Part of a small language model's weights: RMSNorm before each block.
Each number is 128 + 24 x the weight over its row's rms, rounded and kept within 0 to 255. Layers, rows and columns count from 0. Numbers have three digits each. The size before them is the row's rms in percent of the matrix's.

# q: layer 17 attention query, 256x256, rms 0.0571, rows 53-63,117-127,181-191,245-255, columns 192-255
# k: layer 17 attention key, 64x256, rms 0.0547, rows 53-63, columns 192-255
# v: layer 17 attention value, 64x256, rms 0.0943, rows 0-28, columns 192-255
# o: layer 17 attention output (transposed), 256x256, rms 0.0727, rows 0-28,64-92,128-156,192-220, columns 192-255
q53 139:125110099145168086135132173140099168141140184128140117155132145137130137134124118090136106176134136132089167136099150150161110121132139125105144123117119156129128090097125128134120148145144151
q117 109:087123118100208117104146137105119179129134143104129088130186166128106126105115166126110078132127152114148134143137111139117137134108134115147106163112101153141172090082114121118143119144136107
q181 100:093115092147125097132135155144112103115140154108116119102158173158136094119131100090107114150112122133108149132137105132124143102117126089127115126146134171112137085124096125110115124149133134
q245 079:083132104090141094140117112136129111100145086120168126122143159121130127139085125080107111115139121085135148139134118154172197144148108115143103146098123142126162109118132118120168131117106130
k53 123:110147096150125105121137129088141163156116134082146155096128132113148096086138148112145117093119179106145090103110124131103145141128143142137144136126148147128111101108144150115124151151109179
q54 149:138128133160098134179155108120146134111113142098150157151131150128158167136139133142136117116122067153143142098126180134146104121158157162086145142153124120117125111099174170139151125126144151
q118 097:144110095166116116133085106113104123144150141073149129158123134148157165146113102140140131102132072142173138130165153129116104127150122173109131121149134130135160115080125125152109131134122123
q182 089:136150065133143092145090108131128086135112138122139157149104085138069133129113116118189147134132101118140085102115187090118095112163167115139103134186125115142144143119190136145101120120120115
q246 080:144157134146140142106111154135082094156080181121098120134127109099126137122128128117180132124107123142175129151148136118095138136118166157088100110146129168096129111132128129112103145125132161
k54 127:159099124134122084154116099140101130122112136101143125156142105102102128156129114140139158091109096103122132109104139159133111125066143162131119121140097084163156093124137144139126122141100108
q55 165:151135113107110128144158173123150116142107104133114149149139155175157165142159125134121168113122107078168120104143183147107145179119132095118144053125149138142135084133113120122115138098141136
q119 099:141124115100143115122156111143155096147130093085097131154099145166196144174200085145095145096075133108146120125141156162140132114131151113115106077107128132123142108115125153115156118152139150
q183 079:150136095143140115141157119157129076123125163102122142163152151184099142106150109090114109124117114126147089098112165189118128171131098101123111080156135131145125116141138132155083128116088129
q247 076:120163093137131114113148108153106169096163095111110116152140156133110157115136102087113104116091120115071155160139158158134125147161131113101109109093125111117105142131137114105122167111118122
k55 132:103117120145122115123126144135154101116121098094160136139147126140123155129103114116089154117124118073105099088111169125139146135080148085110149122114098100179160103095127120112140135134144123
q56 168:118127163096139164051102090103059128121157132153099125092119122149114168118092120136140116171128118117119137124160114146140142125122123132128142106130098148126152127102081160156115105151111129
q120 100:174179162108123164117099120099115128113154157171120149077137108112094119115091104112121099153140123126116126114141115125148131116118098157123135095127095114154140123136103120180113113154117123
q184 090:120132185096125128095139106164134114106104171094137173094142102124121108119119079124145118145133128115106146138144133150112175126132103139083166092099131150132144178113116141133131160196129105
q248 072:108078124157103145102104137142095090128142167153132109131107100152137082151169122160131122152143129089164082112135122108144113126131099165145175088110173138174159137178126125108147141146116089
k56 130:084151114109108166081151120079139148123168129177126182122127160126077142142120086126128127155134127146138130097104169108135135145096113164130116126135106171160158090121120097114128168165094144
q57 178:105098149130121118171113144141152083136129137105104116128156127147090151094158117098126143150126104133103113143106147129135103141118151080172147103117105138147131144096155172147120167176116146
q121 100:122134154123138104117119121114147129140093130111101107148129134175110155105159137082124117146147120155097122141092141125080101165113132076144136090107127156143124121118101124148117159142122110
q185 087:154137133126129111171116137110134131171140121171102086133135097169138135086156143126134140149153117112114140125109163135095125126109125098127100104147116159113129165144115115118089132149134134
q249 076:140147088141151115100110132148141136155068086095138141129125108117092168140131094131149150140147086113156159127161185122138103169103133086109111155162101157151146150118134097095100121142113132
k57 140:137044182127107152134126101120141161139120128171125093144133147161175128135207148137115122144171138108085145130090099177126149092083104143114140077113126121109138156097109114104176142121122109
q58 162:120141129124134116127094156098106112129072095159154131157149102151097129133136135148108095142137085154177154142133096162135151145155118129107140106148137159093131128149158087090158152142084107
q122 090:141125105116138124150150163112161100137072140128165103117123129117083142122148107123146126149130075170163114138120126125163144133146114121114113097123120114091145158119111135067152140135056124
q186 089:080175068137141098149089133144168145115091124174175145124096151146127148137133108108127095151104135132184145157131127093153128094152159149146139176134116085119105137140177100102121103119131119
q250 074:114133099170134138152115100081103159122116170114091178115133118151129131165136158114148163113133151115107161142108111105155078135191115134142125131165082132149098102093105130134131139111149166
k58 127:091134125117157135125130174115184144090085107129183133152133139103129140158162130127128134126096130133160101137126125146138147177127169081077162120135137131133157133118115098086108114156095115
q59 162:132113106115113172138093107148162124152125171141159184158095103100124099133155127130140150116129113139136122138137119123150100122138106145133124128106143089123137135167076100077121118113090082
q123 108:158121166101135163124111123154121114125149159145165136166115146136129092161118115083152124113144130122140128106125112137158131118131122140084171129131129140089124141179113144129109152123113101
q187 094:140141139135126173175117120144127120139098145169147153139115091112125123153084114116149102100156121152175109129179147156128166104121147103092109134163130119109121174138108142153099219128104135
q251 072:164141157130114153122148147104116121146092179105094146149165127146070100121178132155127123126143106117104146131171145120148172117085124133079124154126146117126155118172117115136153116105152134
k59 135:116153125164144153143109067097114133149113188126133096145128137123091107133096089144115118143168134149133127118111139125128107121164093129105133125150104143136156145133107126127137099148152151
q60 157:112072124156163135147210102108141103120120143123135132166128128147155168112133128117105111143147138121111177119137145131081122125142129141096104163119155154114146145116123144119138141124123139
q124 101:128058109145159115140151120164130127140116109126111153117137091146139156113139119151154125099125121135073138172106101119104137140135122100108143129121122121127153142091107135111119159130140161
q188 083:119133148130152146140141141083122109134141104125110112146146119130149131167132143084084117113171093124164129152132111097105092123126134098141132158112107095125142128092119131105143152102150147
q252 078:156120097132127091087126113121124144133087096082105092106143096128110121145130149110132146155113099136096093137083116141150137113079140074077142122151135066135128127180147124118147125131134154
k60 132:160105108105141132122124154107112117104088116131118124140126116164151131148120160142118131100150121176125109144092161121127119116138133130127144145099115114166119196134140156106121145140063108
q61 160:125130122087106122172182120128170123105181076141133145161081103106134151169115127124118118139198178121137154140115117101127115115115170114115130091160127169133119118143115129145145139159111166
q125 095:154123112098065098132144079094144129116147098141157150117075135084152134155116131141128111116156153105125159103125120121127104124113176113111144111152129138122122169145085141130135148127092130
q189 086:146154175085150154135119097139178120149130128142153143136147077114117133140121178129177139111151134139115115123113160097111181109109198079134123071146130117107143156140116121135126127154135153
q253 071:107101151112150126123156152175134144119119138146129137121102135130121133144132145137115108086110097129091141122129094101134147110093157137086129134166160164093143124134146109157125136133082082
k61 128:102118108150116208143096096115132108107142123160128164153145056083158168113121152130166111110177151141153129128140138163114101123108155091159128135133145114143105143109120163148130160125105097
q62 161:116144153153143126102065087122114120124114132152120104146133150121137123057125101130106133116151137098149156078114145160134113112132143097138129125107084122131149147085174163101134060113177106
q126 092:106152116138140117113090109159133124125125135122117106135134121124148134083110106119086132099147160133137128079129096165133121120111147116159144106086090091109138099094200128114131123127170139
q190 083:090122119176161119110091143111143102135131092118159109168127100125128142089077110118124114113136146076138099113126157142175120133112134152147129114113085150102173124087164112094149079145138086
q254 076:113102123155133077122106168105115093147112111142133131148129091097128155106119124102130096093127144119120142141148150148152155127148112154155133122116093116145119130140131135142163119116167109
k62 130:169125117141171113111125122135109098105163079140129135121082141119138109168122102122084124110124136097112125105099077164148166127145105124124135123100120127069137167091137143103127090095136140
q63 163:148122122128162115171128165094143085159130155099162134125143102111154131134100130116104131113096191113107121109159153150091131086122146114128123103109138129112147105096079158101115148131099126
q127 094:171150148131147120171134141080147112139129140112127126139112102075118132112149169087173166119080153134115125093160151152103123101127158115137148150147157122128136115111119152116161126151124122
q191 085:140132138113112140154148146101157126149140119128110132112119093107158138176117189117151154173107144109078150159158145150093168151152117084133132111093152098093176099118114115165155175133103128
q255 075:097125096146136136165128105111159093134155090088141133137145133135139105134104116121162100145149139141089105116122154157133139148134141147116151130153109179134119106138134096133177137155090146
k63 128:150150160129134120161137137140176095092096106149172141135118117092142118171111139142111143100122126144104145100150137105105165105108131119095124150130167106081147126120112160153113152107137120
v0 106:092110122133127131089164156111156140120114115104089122091081141132135142161113085119149154111127075139120111175135103119133147187151148128115153112184069096123087142137109158105093142078119113
o0 123:154129127179112131173097143147102136081143091129132143133163143141131120125120143123105152142131117092097127101132146117137115106142092109151098109107145148152174134136122143097095130137148098
o64 087:149128140175118112171130155103139152112140109145107128152168133130143139126109165118131140137153139132143136126149121119139169115119144156130133138128146137080143108098139098144174136156134129
o128 100:143116120127164164160105165147097145134122126116111118135125156188121133129106123079138113134098140155137111173093128118140176121088105109147083114119150151105145152121141154110093115105081131
o192 100:111114150095106128116169093112110125116131163100084119134131128145100161165109077129120126129168075111131134117138171128102103126129139150127109101122062084169094046133125093170144152163135121
v1 100:113143119136117107157147115131143117152091122147114155106096099164203142109143083112187101129108134136121143128123154110182111102120124145121090104107135096125163095102140118075105122138136099
o1 113:114130101097133140131149112131140164130121124132132097158147110163118142134146128168172143127165097120118114150100133155075128115121118120104130112109165140162102121129156119164115160095149194
o65 084:117141147149140119114130165147126180115120146114124127163117132149144126099133126147111166110102114102118096127100131136084144137120100114094132181073104146091102124161132110102126123139160119
o129 095:121167135152111136170143078146107151124119131104132125137113120121118098122127123087175132146141126102107111098153132154156112125071093135144060124140131112115093144150138144085098108114104176
o193 108:142161162151153124143105130129151149147136134119133111107127100144177155128119130111072117117149140110128110108076123116140119126121118110139150132123087094136156114113133129118093112129129123
v2 101:158152115110075138164178154122129177142139119164181114128109125158101137121143106109134096145146137157090095113147074146144113144127122107122141126101120098141116110132202150135151124117134129
o2 124:162121155081171119157109141130126126116136104136154175108162134115111104136125132166178145106115114144094151134107159117104072137072121179123109150168134129145137130150115112155099147146126110
o66 093:144094143084126110114141121121124143162145156119139140102094129125153118154099138108092117115148121139128109085124135127105143157136127150142103115156151096115123154098084102116114142126154103
o130 093:141174126124141127148130124139146129145140132111131092133159116100097151158149112092117114109159109136151134117098126106139109105098146115116147125074117165095127150143136159114134116125115116
o194 089:114123060116124123148111188115121172141077119084120140135116165089171151116116178139145127136163099129103114140162087155139120126137145135117102157063097111169124105117141162116121116146069139
v3 100:166132097107124112117125097154129124150125121084095144094188095152102164125099158112148121149106122123126147109101115129127109112115136146103128113101147147152121115147126152112126099106095119
o3 119:112136120081142164117144133129155133088084153130097126166126151114129086121161142142109116133115103135132158121142119150086126122123128119134143145143110104086070112187106162131118157186150116
o67 086:113130119100150129153125118119160124122123130165113137124088118100093126074136161128120082083083106152139144127129108181100121121067117152154147164116141112126099139133113109166144117164142146
o131 082:125126093139150098105150135105158117125105119145108114066155100132174134155135115138135124141156147100113148116185124136121108089093140165099132140109120153119110117105136158178092145138101114
o195 099:139174087126092082120145102114139193126136093130127149107151102137071156159150118136127134117113093167111119120075160113093124128082125135089123111141084153157162139131115120105136148089159152
v4 096:136158140110100157117154109103175118098147138152112132127136150134159123125102123153124166115195107123112140141145144127135133128155166136135101139135131140126153154119085106141149069156089192
o4 123:179089101166133107156127101131188098125132128125124114138099136102091144139081112160156081125090123147136099137116159142143151107104118125137134137146105131104112099090138109155102138110136140
o68 079:125140102077142164115150147156133114146131119082164121120181094113121136123141152107159058111127129136112129115086055149102121127137123119117131109121126152117117124123149104111118104101115122
o132 084:122104135137107087163133164131180137124128139145109143122137112141113133125113140116146089132110117144116104102099133137148176151093137166149111151096090088123116107145131154161177152136134139
o196 100:152155183110077132125150083112119167121185135144095125157132129154093094168098064152132143144127107154137143150134152126107090123152131099145100101134142156153129159135121149125121085124126118
v5 100:121121160107125125136162165129203145140149148103081164122100143166152097120124137141130156101126173131136110180159131122083075131094149129127085140153150171169092134129176129117110106136122151
o5 132:116143075148110145130129129169168129130161113130143120167136148138147133135155128162126143130145110125122108104159074153119126120174116133100138124150129129106131144112161129128117100094157128
o69 089:177154133167146158139071125109095123154176127162125113151130116130122180104077143111137112145143109164140121124103151163113145107168151123134146110102093097045154129130104127118138100149141099
o133 085:132180140104123109152150117135121127132120142153151105114105135200125106147150136163123132115110125140120102180093119160111139150093111149117085145105136155148140138105132143125123103165138181
o197 089:079115142085125133138120138140147135141106134158105149140163157088166120131111175098150129144178128149139118152180126150125121124105156096139146159155148123188118115149131132144115122100133100
v6 096:161107138121111150149159138094094172146130122116157140158125093178151161137126131153132118118112122174124113096140127104137123150084132125110114134085123101138146094153107135148132150173115135
o6 123:118123093129118121150128099099145140077125150171091118104099149134135130137109132146168190121170139088129116152143151146085131145146120103118108122105102112122125138106134140178138146131135106
o70 080:093129132088140119140095102168123116114113110118142118152107109126113076107118192120104130158144137124153120130101113199139128155151104132148061092132146155142127114119124136104190145153137084
o134 090:111060107126147103119106123093150085114124107109132123117119150114091175117172161164114190132118065145111143095113143093068150119185155085121153137109157105139116126169125114181127137148126113
o198 089:145141112160108190120152128085094148147139120137159154135127109103173103103131124131133103110102129177113092105133116082131115146107083121145097135135147170142133122121110153152136110122102143
v7 099:079136174119130110117083089128119149086128097161137155113128156111114117118141169134137153168137135090096116112120094126153161135132077103119106149138128130118114100143128141156113104083142158
o7 121:173099155119130147137166147138170137138167134115121139162154144130163121136090127120140102156092130139138154114135144096089128103121137087165133148121112135091134144120140127192150137130093121
o71 090:157125093120151095166153114134151125117138122081158139151149136103118179115118091126128110126109172123107130129159097135158066136078136146124149136140118130116139132129115098131125165136129129
o135 092:177131128083135145121089163124119087146137167156106135145166152174151102105109144156119120153089139130128142155127124162136148131174121139146112136142118164108119126126112130092159120118128136
o199 100:129162128147139164113126153121128139129130095161138129121115095127097125119116183162140143116160157129126100114109152138152168120165141114121115141116093147111167145099124157118111099128120110
v8 097:125112140144146124067109173149106096100106174163147156089112131098182144108158152130121172123160105176139143090139166139135113155137119126110146124149111164115134139099130104135115176150096132
o8 124:158096133121122144117148126128156125163131126177120068132137127137117132122087162125147102101107125138097153140135125102154139105153094096150104192153103130143106136150130145080087096115150087
o72 090:130136148119108156145114152162110125162108116118188079140117157124131156119136149072130143149123146103105065092157112128193156125159134138101078139119131157119106122099111098128172106107127121
o136 093:128141183122112110120121116099149153168157102119132140106151096091125141136127144142117135121152099168107116106089141148153113135185096122136114110151111132110107105086186149148108124182121180
o200 087:132117129118140115123131187113164108140073125146154159156146081125180153154118117121192152162117111119158108127105177110157154113144077125124132128137176141179139156135134140138103141168129058
v9 102:115119095150101110151140107125154128133170154109103154164108140125140109165072143123100127113117137128110144139152110093153129120111094111127095153133165134098145144170149100121167122092083123
o9 119:138109132141099145134115131152102103149132116109136137152115119139110125147135124178181095157111117124086164151128143095113162106116146097109138112152136101104135123127141127168091134167144111
o73 085:122149177133090149097101173135100131141124086130148130139129109117107134114132133154161132163111152113162135114136130093143169169122164136145140101119106074144113099130141125144147139118127068
o137 087:073122127107117147181129112100153132094105110125133150118112144098092101127134120115116129112139143152100124149180154150143101121119088111122057125120156160143092123118144137108128151123114146
o201 098:108139112146117141134131089148127109133142150129084146174119152134156163130098154172120141136167102140156102140137142132103083140139182131093139178128178091134082183120102122101132065090112124
v10 105:142134123132129096101129157147113135140117155106115109120090094141151105094133082171120105140133159097168106151125096111155162187118146149121108137105146158118131131123116138132095115129113142
o10 128:163167118140118145155131116159136152122123129186115145116186088132105139144094126153100158119092105122125128167177171202144143115128130114090130070129111098132134123128128098124155131120155132
o74 086:112140131128107155116115136124118073097098110132095152165117126115139125171094156119139100126111165126133129106123159109079121086129109129115126093120111115120120128147140097104132115146142166
o138 097:158109179086161130102144107129126158159132169134148098137102134151126138140116152135125155102174114117145107120143145143128145131118128129128131125137121156143114122085084119145098125155134120
o202 102:157106108135154102117111169134153092121121111153160095114107117091134147124138137120102126138112145081135130117101083128121138145120119142106121116138139113118131105108154112138103144088166096
v11 101:189118100123101144146118105127123155160141145105126102112146136112095098103132143116062156147093108114163174144150118149111075147165088131165150126143152087142058101098129106143147168138072143
o11 119:096120159133140119117089104125144102152120109105151131114140119185100091156151131184126084079124142111106067180140146126117182087147165110091090107100132151139146170180117107150151054153137160
o75 083:127139142131200102073101117118152081130149151113154142138140090086133150139101079133154109119134139148093145139141100156113173142148110162120154143131157131121135127151114189102113102109120119
o139 086:123120120149108108117114111100141102133130159153120131138116102140100130131124160153080145127111138107153157117121128113142119127123117163103086134150125106141110138123141129182108116150102109
o203 108:117120137086134151148129066117118135186109104092113098127142169106107106110125120120118090111169118101098121111165130136123121129147149134134095131124129115107153075135120125104132158124147149
v12 099:141107122103123152099170158151109125144091116147156113125148130148081134136110116077122170139129128132118155121138139175133131093134167130118148090074138133143117146137139094154139142163142137
o12 121:136131122133120113102132116164157107152180168113079164120107093135140109116113143142135117157102113144109154134139128091135143121148120116135135167094100126173175119111120133126112100145138136
o76 090:088172126133164153093084131153127099133175179132117119158112141136135133103143131160116090132158145142126143134073137140151134142181113132140155105145107127130141149106143125110141148108106111
o140 090:169173159144138129114117084126168150138137134104145159105099073138172127155097129118153118177149108099155144172125139160154139127148131129137148134122098112115111101113146125145124106147129111
o204 094:147103114161104120131147142153128127126126117097139117107124143107108122122123114126149132086094135135129076083128132055164161151100105147138115124093204143096134106117113141122136120135152129
v13 099:136120136116153108144137141169110145165131138115139093088104153054119151137112166122142135124156094165122068162094132107132122142110115153088125105117137153143163169118149136149148117151194116
o13 126:088155158120104102113142129151114133133149093120161132143132102140140126101134141099111091099140152159144124135098161157081165155137135100100150140156124107115146102122138167135135170121103137
o77 083:136140089120135088156107101126134129124131111119121142116137124149136116138126107148111109125149128094130132068149164116136138099107087150162120139147148085130137122091076126125183094129089159
o141 089:114182153089124141136103175131151162123136145138129075114148095144119122145116115094131108114145128149115130185167140133151134129098124142109086119096147134150161111112118140098142120135108092
o205 092:143098147164139150090105070162084171148131126116171122139130129145152128089138148130154125145142151137141128121089111131124139146138099149121140087136123169104124118112110100157115127149174107
v14 101:122179119186134121079144137146132113161138103127114078130086118157099157113137171161129159128160150176093098107171113160107105147155128130174156102144137122118140164117109143110092113120157114
o14 141:133083132098143150130091148150173144153167091144152116140137188131157139145090089090148126104137135145132149108104124158131108127127105142113151121107086119121087093181127107143175111162109116
o78 092:151128163111132091129106129143116114124119149100115129107086084089132105156143142111093140107127109122156112140108128137137109121104152154119102116088112100121110090116136128148086108127114107
o142 087:091110123121118149109143132141113159125154108138136095143135121089171114120109081151175131123096130167101154132140139141158141120129126166120132142143143164160121118133090152133135109125113126
o206 081:131154125134116129174146190149103122138118106146160142153130119147111116127104161130143152117131146111133130107129137127161123126137136111144122132141172130094184134099104160122144149077138161
v15 099:102113147129147099129139139152136092169093167118111126110131082154141122153141092107081187137150117157125124118119133142103148175129144127169112158154109095119109136133129123160170131137108140
o15 126:133118097131138111147157130096075139132130104126131158121049134074110110126108107183120145122138128136062111165097089095148137133135094147111097130129156156094110122110125158130109144129134113
o79 098:158135142131097196104070138088110139142155112120117115186087141097090110163107138138138071145117153095108140127121127132127126128148177172117153083142125143121150094139148104160129110122137152
o143 085:108174097129137141101138123130111102106095137147139144119141183137168102143135138110131125118164130167124142079148128139164128175125147140159115158093112135129164157127135158104167118103117120
o207 088:095095174108132139128106157122153164134098136124140105146153127130105212157132064065133147130163123145132108131084147085167128125061124137157105132153083092190145133171121093103131142120129132
v16 098:111131116115133119100131126165118149117110146134163105153114117112147128155154131170143150123175137145118098144109130109119153140183089137125122148160113142138165140138145107151137144131134114
o16 127:139142123150120132133183131078128126174131122186130133125128175121153146087150082060143103092123145098133120142181152102122145104112130111115139160119107084138144096098111137156168124106129112
o80 086:107093153130149097159143095119172133132117118122125102112152129167125133125114139099123116112120122148100102146121123118118134112113133159126099135138120131100104100163139167123105078129121179
o144 081:152102140111151099147166151139098074127136113141160134118145128108094133145100143122116091169094083112112143103141142123108110123166128168084115143156137087120154084150127094164142139109120082
o208 094:147139143146150161143096144150096096136121126110152149132143073128138141121154120115181120123135125070141099142096101138127119138144116149168131144162156155145105189127147122156094114123122131
v17 100:109150132162143164149093139142163170134187160152098135075122101107101128158165137149136155089114122142100098104106123114124133089128118126120146155092164079131120107158121130139129126082115113
o17 122:129135136120079131119141173107151157091119078081120128172118148135155130111139116107145128149105152089165133115135123120138131113156113154153053103159114190109138124102189151078119075071133115
o81 082:127122117119118114121144126116062102088123139128105112157134140099182124117083151177125126142159153094089131140114127089106126128141134164123092104116132131101144116119131130081155142115151136
o145 082:136145109142115104106130147151100112146130141125157138155136081116108149139165151103112111117171124164128129145162133121111151159153146105151119113112160130114073169121161096118125140082113101
o209 099:158183159168162107183115123141167164119108127098142113115115157155108114087162171150132122147094169147101201143107084167156147108178148121104155142131151172134091130127077137128142100135183159
v18 099:126134127155136135122106145093132178093140129129126095072129111134148139064131114093110118144120092105148107123090110109095162121114141131105117148110146101092129135139102131090131120142132109
o18 129:139188140082108115111134090123090109111110148134160090165107125135146141157077123130152166138091113102145106158168127125147142120091130126097137173109143132158156135104146176136119192111145119
o82 084:111118167098106109137139135155088137097085124086148181113104139156128111154136123096139158130150117152146151138101129139139110122105163190110122103139094155112116115092102146136124151131108131
o146 084:127147128123121123143180123116102099134170074116157150148150113169134149128134155105182117122142093120107117133119153149125143125125099124180089105146136137131120140178125130147114096137144140
o210 091:129140087126153090147126139129165113128136103111139121094145112112095131089146117095121124156107143096102135129118130129128158152140114113116113142111138101108130082152126073097144116145167162
v19 096:147104145148168121174142105113110126088147151142118127148097145135104134097159137137128134145134133115116152160122155108085110129131133083116141136104161158120183139120128107127126133092109090
o19 122:090146112152143136115126117148102127144177082114179138127167137178066134145131152114153133122101143149152122158137145164167111109176136104146141150116133097139111110096158139129156103122162127
o83 089:115176111129121114090096118155121174168131110120108130137141088173097152107098151137094098097107114107121142159088109145107164126118110200148129137116078113143129091116147158113101133109137159
o147 086:114083122107137154156142116071177102151149165141141132120107174144103115090136101130143096137155125089093129117098120100127126106125134129120125151130153139175139104169098142171130156143095141
o211 090:178137147150152099156139168166135088096148140107078138092130148113120135129105179145103151133107143140168131087135141102143137150159149096099173139122158134083124196113116108118132096110108097
v20 103:120089131106149128130111131172148135132147131163138138139131134170130126172134133123136166126159136107125145134116145113183106114096091072139179121171135141146110134148074146136130091094096128
o20 123:147112143158155106123136100138080103111111126138135087156161102127105150161116126171170102126121139102128130154185167093115162090150123124118121123111102095136139126108118101106128145138142108
o84 078:168148145122124157144120136142092094119108150119124149150115157126148147112146115142145126152155133119101134111140128116166157096156127181093111123093126114094056126173130146159123121135110104
o148 091:157097129125104153098170178161131127151153081166104122098109114138114122153092107167106128140142126115081141147105126125149139150127161060122166141128128148119119118139129129108151150130140071
o212 105:132123150148148117151100133123133182154132147115094156113143115137163139114136154119147125115159187146141137127124114123124128107151127101131163163145115132151096095143113101121123117090133154
v21 098:136121133177133118120160169146149190104079133131107089095106131104126111103128100109143078111100127152104144180139111113125118145118094145162145180117174068139116154157155155137126159143091154
o21 122:124123130077113117139094159120134148146131169133112120156093156152155155174119123124126130149154108132105113105097128143109127118152076178180176086120166167073133116161144089136116096077146144
o85 090:115163093134087141138104104119122090130114145108114146152147151121129146137105110085109108130100145116118130115138137121127098117080185141116132126142102139113133089129145140115137121119133137
o149 085:158149143096089132153112158125128138133094116114141116122129163128121138143112119189173142141114141174091113124151158161123110119088120132073139101139145138129128097116128147150089145133143100
o213 106:111127087153155131160129138124128135117145114110133096099137102169164118111109151111167107106105141136140145149125136100160124145164106130163155172086171130179111155134120195148117155120083131
v22 101:155138141106134138105126137122130130145160151141148120116092109097146159106151088140116123119129105158149111099120132167138124158134176135120145108118150154124128159140096154143122129123119121
o22 118:073161126136120128101106153082133130125121127138128128083157156107122124126119138156134116170118130087132146097117121106107131166092134073060133151128108118128139128132173109098105122148138107
o86 087:075117138162132080136152121121134098095165156152142118137145153143094098127097139124146125119153117118166145136133099138117148137118097100129153091149114151111087121123127105108106151154109108
o150 089:182122099128115154127122133119081120144125174115134143086100106067120150127141109160098151114129144196149148102115115080128100119149136158129175138106138090153137112142105136110117131129149117
o214 102:116150175157146130144132110142131165105159090121122112135112097120171117083119120145130173163108183099162115129108148125187122131203118133138150160140136164127109170100124126155120107108124130
v23 100:165139113130139148086124097147098130128109121122118142145107076119157129149095137116148141149103107119162106115143167124128123164088138154165089142129159125089132133122166126137145156131154101
o23 122:105138162099117132138136178163101123134158139113164132124101136128118114131152137117126121140104111120126172170136110113154108129158137202137150138133126159128134165126104117114123153130128116
o87 086:125145108140144127127070154157116138142097130126145138147118139138157118151102130122157139172128088134140144149109119157146157149187130123119076061093143155164130142124137158110141162105077140
o151 082:138084126132161100151107160146153158155110132124143154159119120084131131098129075123151123148110143110112180099117105119132134147119118133151135127164124149167112114094098114137151140141142125
o215 100:152164132146115132122151081117098136124186122113135135132116088150086111125133066113140130113142132175136069142134164102123136115067129108116121139142114120124115123137109123131093095130161154
v24 099:108110168130109109147152144135114150114100129144131092153118140143152112111074116112126117109147131113136131123085180121169166107118083135134127080116101129124097134166119104115134141130158155
o24 121:176106107150130120137122125116133118174121123150119168116135138115124162125140084159106118183151128132143123208140126120087126127154119101124158137171098132163135143176114123139127131108111136
o88 083:141166108159095123102138090118148082165107112137161123132138115110088118174163100118106158145112134122137116088123108134118100129116127160112118157131122156112157091118153119176119087090110119
o152 093:164121141148137113150121135136170103119153174132142069122101111150114138128121137151102104127132127134147092152103134127132109104145134078147139090140162135071134151123156136110133120147094108
o216 093:147130081119140142069144115126077143092148119104112129095102136132089067154114167070076126118117180161120121119129158153112164171110114103150137157125090096144059127142101062123151117135181142
v25 101:147159132114108144133111124164110142148140109130071103153129108122099158084132145080119108117134118118141121133123118094166114164134148131178117101140157062123168116156133072160111110112111142
o25 123:126148155119153154114107096127176134082134114160111160112106133144136089148103105107164104128141111090144114113122140154120134125162156131102113116141103120118123150143125122103142142134122131
o89 089:181153137113149112141133129136136085116118126108139149104095167147125132130150129113104099114080102158099150088119099123080119092138121169110109130139137130131126083072137178152116111161125121
o153 098:101148108154110101160108116135146147120149124139119137134150142132100132144095111135103128109120160107145079135137122174157111097107102115118083067131164136107144147123159154157134152159099184
o217 094:111106176116100160126118147117116111152132121153120130113150109082165145094150104145161156178150117096127164125164101148147115182118168148131115152126102136155158115134115093138083105105176105
v26 097:134079148129127147158085120095150114134163135114115115119079153136121183128116113132100115117088118137134127108075122103112146156134141133160144102140093137136151122154122127093085156169116149
o26 129:129159141090165130119113135134159124131132104168105132127101108121107086112139131098131143139154160123149112129133132122126169114153134153128129166084144103115122107116204125146127102134083130
o90 078:128171071158116142120122131138147096102137190115095119123100136142126139125148102121093140140121118124135168153177148146137116100084162096148089112108128170086116165101106131143142124160102127
o154 096:127117130123123119148185112127067145083117106116166104138125120116117089134126097099149177129124174111086151137109091122122110106121151100173079076160150139141121142154136117074132164087111132
o218 082:117086133119124183145138132173138088099133090097165162158143147077116133158142117139149111119113130112130177109105129129122136157126110125099106099150130129106135108117104079148142134134135128
v27 103:105083117156129095116109094138121129113165137129133079155132182102165160080080123134138136107133092097133126126201132101129128094096119164122151124096127145100148140122122147153094121149130118
o27 131:167132153113136124112117159116131131116135129141168124151166106100135133109147171148139127134130130138097115195094117132120122149194154147082145147129147140130129112121126129107155139092125149
o91 095:150152143105126099152168127090121149128101121157143147079130138112101146109145145101115158141142129172095137124127158158163089109125102112138115123128112112195123126189112118167123129125127128
o155 096:120124149103135172097075131102102125128143159139149086135127128149151117091084117102124074125136099143141140164114106097158123143123140159129153142128121120104148136112133107134137104130191138
o219 083:153137100141097075121126087103106145120117131115144145155096148100102141154104083120103142123128117086108088136112136121098109145098158142115101123129081112153157141128152143078171112141121106
v28 103:166107105124117140083129089097116119131167121094126117114141128114140109124131076183082115140153131152131127131144119136149131133128125123108072116119104108161161101107111159141142112127146134
o28 132:096140120135097118088156133152143156166123167151124158132137109100082150114141160115121140151146136110116174148131107140136147111138130083096118135150140134142179125147155115108150180116123140
o92 082:122126166143120156144176196129110115131113136176121090165143130170110144115094150103128129183125111141108101119136130129121102123140153134124100122108135150127140157101139105158142119186071111
o156 100:121086137110083095094107107107085130126146139124105097104112160120146134163125116112146144126114140156144172146091132194092151189098148124109116156155141112119120099130146138116090127137139139
o220 091:180119125110149157136120104108109108123127128135150130124137162131135114102067119154088135128146151093109119139151105131154122126105077119150113104133098143100138129162109117079142098163109093